Weights of a small transformer language model.
Size: width 64, 4 heads of 32, MLP 512 squared ReLU, 2.53M parameters.
Architecture: LayerNorm before each block, tied embeddings.
Training: a variant of Muon for these matrices, 137M tokens.
Each number is 128 + 24 x the weight over the matrix's rms, rounded and kept within 0 to 255. Layers, rows and columns count from 0. Numbers have three digits each.

# up: layer 15 MLP up, 512x64, rms 0.22, rows 143-189, columns 0-63
# down: layer 15 MLP down (transposed), 512x64, rms 0.0257, rows 143-188, columns 0-63
up143:150140076122180131109142125104124149140113146144127124103078124154104120143133142165100132148096130098155112053087122155126134175101146103145116143104131154108118130098122149163173148125158155
down143:174148112113138098142160098148148107150096070092089148112103185108142099134192151107173165113148124128127126144105103072133151118141132111153218087155086129103104141092133166125132153131147157
up144:119099150115143150139149141102121129139156120114151139134145157114092154137156165108141097117124111144121172114119117148109129141109109138126145113129121123129143109103125121131123105137112129
down144:142123126126122131148112157130146100153134109112154143108121089125132097118154125123127119112156136133119085095130141148143131116143143116159121133148140126118102126118128152157120147136100125
up145:182093098097125135121166120149121115139123144147136127164123097163160110114134131096123121139164116114138095144145118137160091132122149114146105133123159113121165116129127129123125122137101164
down145:081122136122153148122132163136112101124125110136132128110132152092112175144120157104131127128122172147113109125137114142139105166114108122128131153130120116116109130137103126123127136146156137
up146:105110113125127132144109116108119142094124128168151128147127131166129081154145142113141125109136128084130144141095122101131151125131132121121137140162115109139115136116105102138117147139155135
down146:090117161093111144161107172129102133108123118130113104127105127112134121108157126089123129134137122133145136114130112137147140157134131125129132142129112158130159146105138127118144118130195124
up147:163116096106124149070132138102183152129130157155132078152171116100093111105105094149107119157150137089144181148139098146106144100120133105109119139165168147166110148111105098118119136119124145
down147:119142138135138140155120115167153111177116138107082155108102119166150108150151103137143149162103135102099097077145113134123179162125066149147135125129115090149130148104107167135102127118102126
up148:112122106120130137153117125099103129124092142128100108207112151121117115142137136171155132104160085124108166115147118116100116115118095081146111146154114146121152143087096114159157161087146145
down148:126170147126193126151118136135094161136117132042159151132133172110155160168149103094160107092121135141118122102086141180114111152133134088144142131137172140127151049134113162135147149091061112
up149:143136134137121143126134165126142111125091125105125140095104129113128107147135145180145115161114138095117160130124121170136101105116100135097112125124132096108145144103084132138136114147161153
down149:138135126122116128166144093142142141119118126094126153125114127122109148122114109114100133136148142156110109134132139101126128164157158110121123108110129150110187120151158116095118154101096122
up150:128079140158110140113049107108100109126157071082143091172114176132115108124068168170135151117154136125121157145141146134164148084113122111118084172111108081166149151152154153106134135121147142
down150:120184178143108128130097101147149151099128150173141157108128116162069107097114123124128114112104122143118083172089106146114169085140102166154120113191205151143146083136092124090129106164114113
up151:126107126144152155136115127097132122153140147133135096131133148158147075119093151125150139166141161135113109123154125123133105121139130110124086128096107145114129164114125113137083120114141133
down151:137154121139151090142131138127088138113167115111123171121128111111141127124128117117159125128105106173089116131136116153118126120098155132119127109089151110141140141142138142175120117112137125
up152:105118106092135161111188111116161121117128090123117142123113165113135133175145133171087192128121134086157133173078130131082151131116189113116158120152139121126083087164099125161122148106139152
down152:100133112113069157094079136141126114125147128126128095113155141127149157158150110122150150142089116183097083142127139185107121127106128169117118141163128125118122128153074158164115141121184108
up153:099102148129174126092162177121106102146129184121104125113138109143150112103111177131115134122102127150116131094123138167123149101171119148098112145103106161132155094112151105109118136151126176
down153:096134127084136133113110147157169138114172135152135102125124151148124067125144130108123108105102170128075135113155148117115114135130092096142144084136189145108120128147131141114128150148112110
up154:174116190138145123064119137149132097150135155120152116125142105105133109125104153075132096137095087108147107145137138178131136131126121116136167133141107101157222115074078171123086129139165130
down154:111094100085097149170093133147112122126148101198100114158155150140125132155146090161135140128124153141161145148134144111113131104105119113176106110070096164147159150089157132110057108128098151
up155:168107143113137129096144129117133154112106103115190120122116192155063108110110165083119131087149111115155149140180180139152131130146080105118177162136090146144127070124150104121134116093108102
down155:114077153116142137102150143149164077149055179114142156139116094073145169167137129109115089180148142115157110132123127121158117072118149096147062111123118118154139166161142096121140147115177131
up156:094134119158176136086116125082142116083127146101143141094134124126117120114152136162135125165101143124103122169106138141104132124115163098131124147158129132108147103101138192115119188123131138
down156:149120110114083140117110153129114148104140120120146088128155111146146159156119136182127144124115140080146159118158119139089107182121134101144119159106123090122145113136136149115155145127130123
up157:115113127117134132114111104115176135132120125141122117146128115148128115102151145113151127100188116130098135122166142109153124106090160108116137131109102096103103140131132108141093127109150172
down157:110137127161126076109102101156086162107122125136134167117143153134128155128130142122105097111137110109104133162146178142101114126130117123131134123131129131131115132098155151116115120105152131
up158:108124115143145129130118081065128137086163077151146132135167188140128111114093094120123133129136099119158147161164127147108178124132180129122155140138162147103133139105098122124139094139118092
down158:120154128130128130116093171118169136103099115179146120125089147112133126117165080100139120123122135098135118092100140106167128133081130104148149137112142103113110161119181144161142149072149156
up159:175143084142135160113137115117132111120153161091132132094151097099119150148136094137084119101093145100118150139082118153120183111123155121139154119140098054158133136149098144155122149123102139
down159:136105113114133142126085132113100097144117141139111101130135157157152149136153093142121164151130110113120151062118103115084152147151122116171162148120154139132123146102128139110119118109102106
up160:140151135132133081164136120165109131077117103098189105125109092181156106111040089126124124152160155118116150106169131144125122087087116169123121097132079117081163112195168123112146131145133149
down160:139151143114092142116093162125136169101149132119100159129164126147201117183141122142169141113134084139075120137085056077122088156145162098199104121162171117104093143112100143124140121103116153
up161:130115122162158144137069160119156114095113097065156141109127081147146150168163128119108167153105129130116117099148121131138129143138137129104115176147127122096137113133157137182149095113077164
down161:079097094146097110098108108137107122141140134127136113123160154154133137171147104108140149116118125120144085174149109134135158142098178160139108165131084100155118122118135140134153114140108112
up162:100109172175165180056091128122125094147114119095124123102116112164060146095099149188090112134179096137129079141062115151123110147177150103113116175149108131119189120108123150126135138116139121
down162:110173146105074112051168102136125126150147087127156141092173150126113062096158143088137104138104168092156105178151094165114107171109116104165134139137116164146105165128115138117148123182142157
up163:175059092139179087112136163156138151147067165099132131158114086126094160135105125154172126098179136144099093111155145121154139072106166143157068196143116074087131145134134132092146085150103148
down163:123208202124127105067141132097090132102134144164164138084161118147125117095065168184136175177133131132119165079123118107149081125143082099156149143100140113109140107143116104146133157134089085
up164:147130133110141124125152165132112138139145104118121125128114128123082088172108138142142099121126127117104125116118158156109124132150115122110139156148134121139123145172135088124093128100116149
down164:175134109139145111105151141151123125113137110101115124122112103153107170119131158112118128126149103121146125092120116107131114122156097166109139165136118107156111137117143100140129136133139114
up165:108150161108152159106125148121117148116104100135152119110101138127131107142160147124131092147104105141131126142120163126118143132124132138115141157125157114127175139096099086163164129121128113
down165:130115122143132104110172138133121063146115165134112115128143136125123122146147131142119151124132139121123139121126128106134162151096142100134097137143139127148109108140126109124132108174107150
up166:158146102108171082155104087096135118132072163078124171126138121178086113087069139111144061182176125116145177135140152117079157140115096143151120157119158155116131129157121129119138159104112090
down166:095151099118115161133121161136136144125163123174122063133116081122162117133193125155109168093056149116105113164139130112135118134081142109090150144184065120157129152119146110158120088112178128
up167:124137098139133103115102114120143132143111106135128160127115141108115075111152141105103104147114130144136156149131128126108108105114097123169126149122130136107149119147130115153146115126169134
down167:121108118125131107137131102121112147131105117125124135118154131135106151149155134138133103147141167115086149106138154095106112121119098137131107152112147147105123113125153129137126100142121131
up168:148132094138178096140083154173136126091107139163115108132104119169161123120164163136103118141128176134169157134130124131109145121119114110146144135138113097120128111102097138103142109138153130
down168:099128112113107147190143103092143111157136142122151182135161169105105161179076093104151119141144090151083110128133127135130146097159135142104124132147115158156128116170122132154095156113088110
up169:119113131120153140115115160121151111141107162125151159119105133143164142141135110114115095100089094161147133084126133149142158088122152124143107136154103135126140155126158121106106159115119117
down169:095086144142108149087149131146117173112128129102144131120146124133124102134138131136143132131153118130104132156065153091111142157099133131140156117125132149140118090130129107114132106147124133
up170:130116140117123141100167069109093102098148158111115180158132114141128178095122146073160118113121142148113130114116138137115115128153129121167121174134126135137156120122132138106104172132131101
down170:117119140113164087099100176206161125133136076131141113090149107116130147132139120162118109138159098097134144113133124121133126123112133127132165140104138112160145120112116099143134136115137115
up171:123157107117113127113097138146117155151124130111118170153161118126109164107137150161095143088141129142139130134124148142077109148125127113109128100167180134075132122135110148152124097126143150
down171:153105125139127160106114103080138117123125124168124135141123157113132111133129078136164159128138083135143125143137143118153124119135142152111113110151152097150151140124132113120110115104089155
up172:086136121138122098140139153126118139148141104133132151125119124128124125099110139121139128138167117127137128113112138141126091095131100139099137127156128122118117134131126153154140083125148132
down172:137131116119118123128113153141146147107157096134142123112136164117118135162166116139086118098135101127113135113127118122139120146147108131131153126109147107113134125156113111114131124148137124
up173:114094156110129135147136106142128142149141154130097127117148100137148131144096119134123097118132125133152107116168146095098142119129123140176115127140126167094105157094106134121131114093134117
down173:123129165146126143135132108123101132102119118132170094146105157130117139124130085169115097128129139131097129136120135163089140112105147110126114126109149123131126110162114140136125136128130097
up174:138142111128120153162138106137125155133086098140148071143155151123116103150127144145107110139102136112099137152129109113167172106104145128104095131147141114099130130101115144123124105136146139
down174:131096083093168121149154150126113133129105132125115151113104115094126121102152130123153123155112101133135180129129115164113164148161107129130152150108115125163136113147165104101139159135147087
up175:113075121140119171126119126115143133107085139057128129077133077133098115147091181137139169078183130138083157151131147134128149130093155125110135156161124120096136133128086131092153153166168140
down175:122112126156143142114106153136067123120152134125136158113076113087119113147135128110152136099164159181117132183094084105116140159149142138093152105070114153111115088117151137125106169120193106
up176:144117092148148166128160140075118112084125112107138161155110122196115194138101136134148093134104175121104127164104113111141113123080109104085105102141104140122093133117142167151102137133109141
down176:157107100107108135080111077111129134156179131113138150153116095130143141143133152150135117113164152167143147155142157140107129120099131137094086111070130153156157094134094131111133120117103171
up177:162097115101140089135135111163126121098132136112110129138098138106143145108161142141129146161166112118124143129152131151087147113151103140124138142089135131107136142137120108115139103165100120
down177:139147131120127154152066158101130121136123155084164112124117129146137152124127090115134143133096134140145138107169130120156109125169122134101093129135112144147127103121138123112145127142112136
up178:137155103165146087115099169138130085136143092131153180141184089148113136132101133084170143087145125099106175133079151208151133138077102128123097150187103101106088129128143144152079129133113150
down178:187148095151136111140134179080146077183130146137104059082166130063147156104193108141138116177085092095136132180114180096105100162104101126096136136103101070185119135165141146091122161133099113
up179:134146130119127125129146138122136130121137136142125116123132134145108138116132122115140129131141107138130137150114127121109123111142128100138098114135122152132104129125131105128112143160128112
down179:133132118124146134131129125127118129140134136125106142116126124135128153119128158134114123111113110151126138132137107126137121120116101133137136123140123141125125131139120119136129138118134150
up180:123142173143128165160120152138128135112141115098099125118102139135139111085146101167132154114152111113100169114124137134121113104121109078127132141134107133133127134123071145123154172111137140
down180:085144096127116140129116124098136123137127090130149112097147157090151135108134152106137135112120088133107144104126135154142104182153134102096163112165135158156117071122126150119148153130116162
up181:110140127136109180119135114134151119112121120122117108096139102124110140151126102155153087124136117136162119113076177136106128132116139115112128126149110145099093156112134125115107130096133146
down181:126124116131078090115131128117119128126106127131112114146123144134082107174115143124102146148124162092132140147121130145150125139169138085115173150138154129135135096114144117117159141111109135
up182:124136136104130138150113149090146148148143126148123137137098145083112090135124155096134116108130084119153127179120129107131126103127135126146165136144112125105109137127124119158147121127105144
down182:091120118106094114130125147127126110115127116116146146096125133158107110110100110178116113107114134148137131140147127112135166129155138131122141140106117138106126163129131129173147116166108128
up183:147061091091161134076136181129154169139116104120119135105161095066102172065165151139150136131100113103119152114154117175088114139110097129088134103129141089128166134107184108135157172106151139
down183:155115137081066149170098107151159140137111117155109162132131102107175096123178126114145128103168137141166128068124106120133119119151143136119141107100147123161177136122150160088054129112124179
up184:120130159150134122149100137102097082110125140103149106138180134090108129152145127163111104097123134088107086165133119134118133106121121107084146128139131122120112155162144085182132147085167176
down184:111141138123114144095127113064121174135100110112124160105147129141164144105086137073106129166143105128142078113085096117134126126155091131151163143137132159125124150089134133118156141163140141
up185:143112107176105106133142087169126086115080119106110124134164153130144143176130092121078108085101090159144135160116132140110131121098128109118104134158117148125140150138109216151106088188140106
down185:132103114066143121096121124132137108180153135168123144146103096145127156128108107132166187109113123090120077143126095111127131151144169162083163141115104116147120084105161123119121144127173118
up186:133164082098099088126152101173137110135125131091140110117125130149134125077139111126125162117137158116132103138162160136128143155129110109152148140104156114100171159140124141101130098155126162
down186:156106088125118142103158122095117100143120140129128123131144152115132137136146152131133125124089127123161138124132127165166114144115135128156112134171134152134113103051130135132092133118144158
up187:127104093087145095115143157103137107133130129118121119119138094107161129135113127155139139162168119106115135126126127142114111147163150126118103107154156142093113134140120155114131141098138141
down187:143151126119138133097134111174109133111116127129137168126119155133080089127130110152115123109122111146120128156119118139102127090077159125115117128127132142133141139142154141131135126158109109
up188:111131122104160133143124111102102148135126139137132130148104122121112106126119161106122143080136145151126114122140116145145160103152121126128155100163124122135112152138130126140128110134121139
down188:157127132131115127165150142169137143117142124124111144109136126128142132140136144145109089143126122107152129130105126120092090155135122104120118159100121133140138141137132133114128141130134127
up189:114115146098125154157169146097119086116130111141174167126136149126121140096125149101107087142151132164125148095152162133120118111126090133142131140149121107095144112099151108146130131107102134